Weights of a small GPT-style language model, trained from scratch on English Wikipedia.
Architecture: RMSNorm before each block, rotary positions, untied embeddings, normalized queries and keys, capped logits.
Training: a variant of SOAP for these matrices, 113M tokens, 3437 steps.
Each number is 128 + 24 x the weight over the matrix's rms, rounded and kept within 0 to 255. Layers, rows and columns count from 0. Numbers have three digits each.

# layer 5 attention query, 128x128, rms 0.15, rows 0-63, columns 0-31
166126149147094112156135115112159140143114115147105132145130124114161140117144113120154115145103
148110121104104141111116114095154149116131126112149112130111136097137108132106117114122149132134
117143117097145120158125139124131127116112104127090140154150166129150139143120100102146093124110
118096141117141145067120149138103083151143123118114115119100125123152151099141128107163164146158
113128112149107152080105144152055155180126139096131111099046152169109127105121101151141192107133
106160143123122166133146178154117145101128146152108139097129120097142135112109148117117135146142
138129127165161100082099090100110118136122129114090110123133121116131150170141125146127148117143
085128092153109101103123159156117152115166086140104124119082115132125119088141107144101130123139
122123112103109143189182114137151108128115127135089137144121126094097122195126186130107118159117
152127175145123140113136146174151146075168092128149150103135090149161160099106154148117148134134
161163105182142082122159118120114106108129118164132151160182164128100119098110112133108071174080
071151133135095147181132132126094160173156144101145169105137137111115106183095131127081114178133
147129089159105126087096123117118144161116142135094095142142116149042142131176139154154136114134
119124134138082096153110110148153127132138131139123090144152093153136089138154125156124141139134
111131092142151085172125132109109092143157140132118130133120185157141119108148152117134142096115
127155128101130086123128132098135158176096102073140092124134121160128106082149101120117119114097
135121132147127145121136105135142153129129150131148111128109111106113107139125126136125145124114
180131107097130130151108122137117128100114129106114172153081066100141160135143153139120138178133
141174098115106147105104173081152149101132110134109115116088127102121128152121133117112169106185
134123135156123088126140130158127156152106149117119134081111116135115124126144094110103108109133
125130116161148176108078141119128100109151122137106126093098161160128127127107104097173129131129
133155102128186207121103144149153178113116112124104111104144207135132172135097132089111085106129
114122174144121168114126126097074132155110158155099127145116141119106099124102160120129124124094
094124113135123142138190129121170110120132132144110145211158145118168164094093118100130103097161
130124161141172125088054118100149135067133186090082137148117164125110133147138100126153120148096
131119133134099101094134153137084138153136108151134101117120098142119103126105127117139114102166
132064134112116110147108151168078108077177119121106139150104126156149107139104143177134156179115
162112110124101169066152162166154124105130145119115167157139147182183140122131139152151145089104
161164142114108124102104175095115130158150136098137122109153101127147136116113201129060112133156
121146081168166145137126112076190102123152068179186068138156112205104140135120116100138081114099
110173070159155089084143155115141100151132144079166119123143116124158131135132109152139113122140
161148111201148090122111132112097122108133106124138143117150196105126157091156172126110069133121
145105153108145118123122129105137128119139137117115128154132104151114135122162116138132149111146
118140155169105155126122121128154151132147104130108140099125144124123100109143104114112140130142
145165136094162120134102148135121117137137129104135116167131128131185098126128134152116124112141
127150129149107162098144165136111113123124110152081114099134106119125105124101151155110122104111
098178128163150176146137114140087114145141172161109131129075104125130084147082129133127124145130
128142091128139149149133133118089128135133133116098172141136167140150165112120155121149100149148
137139133139140140112114100107154131157147132129128096137101130101099143114102118153120145124189
166123130126149073116147107152141162175134112128123104148118162129068109113135137092143149121114
144132126093149160125149116150146164119142141116136125137132167126149147167140120130129128179127
115108123131146136116130102133159123168129152117150150165143107143125129125127136087132125128119
124112154129174131134149137092196121100144155118099139152185139137091150120173127156161092131123
113085130072160118091090121123125119160104185166139117145136109119126105142136144099143109106091
158112148125122124112134168129146117141195115104111137115189140143104116121129078133197126104122
148149111143117110128148134105140115119127143133110116145217112101121128104187097092106154128130
098114122133059177137092131158077152171090110131116117109104127112125125148133120149108125151163
133167177081119100102117173107100110132158147188104089173131101101101074126104122109128125143134
148136115180067133146104071124163152145097122134128117074107093075069113075144127135119138159111
119112144099130106122117106127151140134132127150123115103124068117064123097138145147094151117121
091134150123120111134134126147122131155138116128136139110152118085120141113171147120159133140105
126110142149118133101111116110125124149147145126106104113124133109137135130127128101128145137093
134114129120109127121149128145101133163083141148092145110156073131157094098120137142114127150134
105106173152126135141158137077116121107133092143106103118153134135142141198116112144154108093144
128127108174111120124100124105152161128127115142149130116107127147127152093148120069122131095135
189141121148099107145155136135150179133111127121113161156123124095091120121131099141135108139125
097103123108140117134181111085146125135090106111154145124144116128138153101158125169119117115122
147125144125127126131165116096174137136099102121141171122149122099146161119129109138149087150095
096129139120121115135099169103110118149105136116156093154109100129100128150094128118101152110092
094100153039176137149171107093110126122109159122132109129143127144151131146084137105104134143126
143151103139109117136117088111106109158134170151126127162149096170114121141147074090111090137152
119083139097140105090137132121158147186119137123169114108125112096179126167109090092155108119090
118130156123129131158063135116096121156113118145105104115139144144110131091117166104113080085133
095118149129123083153112151176131167100080103115110138130137118131125112147098097087126158125152
# layer 5 attention key, 64x128, rms 0.136, rows 0-31, columns 0-31
144129130086134147130161164100093132102097125100164135140129114138155134133126173160132110129158
136136111131123127128064104161103133150097103158087147115136133151128107137100122095095125151081
160165145135100132131143121071145120105125092125142116139144083101097139139120164100115119107126
106108137152120083112102091105116188122117141152134115147092110130153164151108144126161110100152
116142149109081137130104110110144168146097128081100120119134125137122102113144136141137138082126
140171152112098097132164157083176104126124123120200130141107086122107096149155153153140147146147
146119139123126120180089132184146133093163103150111160109141081135150121076105123125119130115102
140122163153123154102127117116119153178121168159098147111120101149114149120094132136118122082092
159162108131091112145104175102106110163117117090179104130148128175140148116171144118104132126148
102112122112097155145115111149071132145150131155123149124113163106149171130114125132110131097111
077134124085099155135180189078074157121094135112183122122109101127130127128185147121154090175198
108103140195149118127117120103122157120110138147135121099128128142137139143157078147135130125135
116115128156154122127125064078129129109130151145124112094155153122129108122089130125090107110103
165141100105158160099141150113115082164124074138106163107093142141113142087107172115144132123164
144137127171142151095121083107133126112124069186128161152155096150133131106090160083144079135090
148095081166112163131135123130118153114127142117123131124168166116126153133120139103143129135150
117118122148137146114114087160132124134161147174096140107095137121135128115115114121147139119109
118116129162146111137149091138126154156160144141055159132168147136128123135121122120134150138121
118126116101139133150141129101063077117121104086154090119162113173146133129142142118105125120131
115112102125152103090078113189096166150127160115054158158127123138130127110108112098134153069111
126131134155135119098117139157168156142195160134093140126114141089123136091065101106106150122092
151122132106153156128128095128090134105100144171105135056135101109160154093119085134142118119108
126092137126149110073082092127135118152164130141098134068123125146114096120107071103141099132118
092155118098105126143080112138108124140136118118112127125132137112186108176121152118140113127101
133135112143117114131108139168156113143153151144105139144121133141127103149162068100120153099127
124115171126145085140138134123147103113153102120157111182117143095101148127150121114091125149104
093111122092159097155102156098151109134140150116105122153168146142119101130113086088135115142134
133157138164135128218164120084119159184179129116182145132163135095135111171148112097119102111085
120083151141119139107135151172109141178157121104089153151136083161134144143120161103150163116054
143176138143143096151179150153111109127128156109104134123148108121120121103101132133119099098137
154079149112139091107103169111101155156127130120097128120129180119135172163116161146114125120127
108107125131097174138123110095127127129183133138096158161146107094111112151131125156134181118138
# layer 5 attention value, 64x128, rms 0.204, rows 0-31, columns 0-31
101074126203137145121120174130078124167119109159137112099148131156117114124095147132094131075131
102154116101111126153124093098160118133122114133148122110128175147115139152110105139131102129146
163103124100185129121108113115125099106122108208143158115166102120145150111130117100086173142128
184166137161118113165137109145178094127159124110103135169200127142091143082120151099125105107127
145135151120095115160152067138148150139114153131120126122159130093168143148106144124150147143148
145145112095118128132101141118109134120093093143172109139132118099155124155166124101164135122134
127126108132128134101155133152127127131113131117091146113130108130148135141099109116080111159114
167119129092124110166118104109102143096128122127130150145177110098110163136111143167132102124148
113201154153136182117105132135153120134123148127134117136100088139110112111173153164111120129150
153074103154155133163148118114144141080139146118090127169172148133099149168098130114127165137155
089134070164111119137131185127095201097119109118152151125150130126147157165181141113137083154122
128102088178120145147113091149126123121090145135110176117126131137101115128123131105116122149101
111134124116152188106167146119105121128150099132128145159153140062158148117075103143147121074175
099148121158136147110133145117143126160138101139107110114160129192163127111138131071116172111169
084146173136086119134066127129096131144152069170146133093141122088098103160138131121151130143096
106144047106175160105116113154074161113079161058115095127137145165114123182080109123164091177179
171152117154159116143148117150147156174126087107123088100154162154120110117101136098105087136074
168079134138135100121166113088111144082110150124129090148071047094131123107086133151147113136113
134109160165136151150144087141188157152139133151040095149162077102140149093116119099175105133122
108097113118148160103070129169177095096145108125145130128107138149150112161137150116097111147157
154152093125125151149092078113112135115088148132138101098151148126119096124116117132147133154143
164069083118118116140140113118125152112096096082130181090114129131123210129151102161145136125135
071120158112109113140146102109119127137107134110090076121080129131151105164146092139144139122131
118110116101148179119150168173088138116159152150150151130112105117126125137097086129125111088175
146116130149140108135151119153150145091110113138113105117145151127122154123105115138141147112117
117119161116185147131113066158121110139110131100139141131142141105150145106078157091132121129103
080103090174106073149151136178161146148136078143122131115214193091119131146085098094154139103145
174133111128105113095124126157119130130144149129153137123160143066128154139135116134118135146126
110132162133084119164131161142115161170137130166107115157172148104117137157164123099149141159166
144124104127130097122190174099095142116146094041163134098118112134123115122159141087113080132117
104106108141165161173124099134131106112151131157111136166129160114127149126099059101122143099108
085180108123132123113082121112118079156114165142126122129144119100150161134101139093161134108139
# layer 5 attention output (transposed), 128x128, rms 0.174, rows 0-63, columns 0-31
158116165121126150164110132139129120132102186140141157149113120151115112116144131114139167115134
125171093168172174114081119094162164151109160094118111114094134100126137100156139095094131123173
121118127092127124105180071116097120133168121089138143167126105127121098131107140091141085125116
124119134133115134109123098151112137076097125117112123114121109134097132094158130109112054135124
114155092118099127148136159098106123124119143145122117121154120129081140153084161110128133120110
167134143081145129114160136103141092133155166127122108156115149127118161134097140111140144149135
130117107134117126126126088152160136110108133141161152137123146145163133141136106142126085115100
115117179136146162133117095134133140147126097120133135141110117044123101120086156138120132157142
120160103132110159111127144153130125100138155137125135122100139163173126144136126163114127140146
101142103111142173105165133139134154180160156170140145141136081130155124167126163106131128136152
130129103155115152164132115134146122112147123111099153113096107120097112106159140133148173131123
181126122144133173127108089114101093115122148121117148124118073135130098118132119144090108143092
149144199070128131162103154156100152134135154121086132136145143113133141138134123166116096096129
098129108146133127133161166131117112159111132136143148134125090142100163102115123101130146145086
125110174115105151177113062155123148138139159117140138115121143167144157141135102085092140136138
152079125132126075123121193151133095156134136144122110107120091170146129063181119125149172132116
108083124137101137120176155101084139152137103152131135132105124127092154107125104106121131172108
140110097159122118146132116112203134148077163098114131143138135112117112105157139134109153140108
123135153155155142138117158140144133145147136100151177096177135116104153121144143146107092156128
158115115096089138070089131141115170102113147156125128168116129169144114131121141131154129122116
110119128079147090083028154156095116132131120149120103117130182171153162115101135142158175122126
169119125136130122155136122125146121106123125135137143137141097148161150119138154120105079177099
102151124140143148158123141122141126137119120141112095101110086154129116093140124160095163123090
127122141132129132127131139126113155175126129166120111162110131117112136126107110117134139103135
183092125131063115110148125075119128130080134125120116143115131143082117119148133107172135124110
110127139149121138159141142140097136124113181089138158136123132121134114111130156185147121123093
078154114126150079099140125125102114133111120136118128130122176095149114151120142133120125134112
135143106140136168140144136104142145152121151107134144138152106121150148098150115146099138166128
116205092150124164132117123115124149134130121138125143129120145116135115146120143126118130141165
143113142100104141120138145151156142095128139130122136150121135114146141116148147141121130167125
140137159114122131108116125125102132113146111129157109110106140100141129165107156117133112146130
131112111105112159086104170133139161179094093156118106137159125166101132104133128116142120125094
098152114121137137105165133142135089144180114150103163135114189124180122105173128122153116117129
103095128126178133122148101110114179126115102115073119108122093123121119149169131105128121138118
110124114115130131142101100133110122137104155127142153145172143114102087122100155158110139093132
125130114166159104124104132136067147140121125124079128092132139156059123134125150112163061094103
086144113165105096166115104131097175159101125129128152141171141084104143113176136119144123106131
137117169108125077077106151106126083130153095125133133111129127111136101095117133142097138100099
109094128131121147123155106185141129093092154143164143083149102133145103090116136141099134147142
114108105112108135138110126133119157106113149175148105131125146149135172105088096107147064150168
119124107158072133090104161134119154155083136077133137135127178163081114160176141135139150128137
138135142134113147083186119113098127119125075169165149173110122146115138137158085131151085144132
128111150165144114153130095137160116064076097145161161146126145132114092164152103109102089157126
110114100127104123131138125117126081135119112101111141082112130154128133117144125170090151166095
099118145126120197131117069139168147128108114122122133115096109143129139136109190167081123157190
126077137162135060098108062102100096142163169125137115091116128158165117121150135104147117105143
130119142096117126109157080125115125119055093115142076121130191144128127152106101109132156099098
137146087146204141165104153116088114182116095128110110088136129111112149120136155168121101124120
167097083123106122091133145123118123071117136148106148126126154175141174100136168087112096124109
148154116160126119128139138138165123117139092116141143133130133097107118114095153127124127114174
115115092172139158093159136184100127153120148144081157130218112141152138156132145138171121091176
134113162138146155155132154110097136128113154146156142134108081121132120140127125161100129137053
105150097160111124110105148133126103154125128139135125109129157099122132081154084147115127147161
133110079136085144120133089078104146127141144118146125184085090148139139108136117119124100201136
127181139144159190138075119137160150168090092149099079131169115114130112122106143156105110076161
126156146142100137137145106093100123140117149090122137083149126124168100114160096134136153145183
131139136115137137108147092145112130101150127096106175135154134077093142167114137140138121146155
132146155118160142146083068085099139110111127135067177104143132152100150104152125124139123138109
111158041165105162122174058113114093134129079125140106117106136100149129120122148099130123122113
129110094167107170109089107137142157102068176129085138141084158089155087111090073122148137168161
088130113126131120103141148116095102150163128132141184127157167147165125174105118126119086107175
132105111180151126190134106123168101138129120138138126103112176087197187160134139068109144104135
139136123114124130141107119159115143140136112099126132111130101142164069129112174143118121112120
084154157148128116140090122097129108142155167080119100095103124108085104156104135180094175119127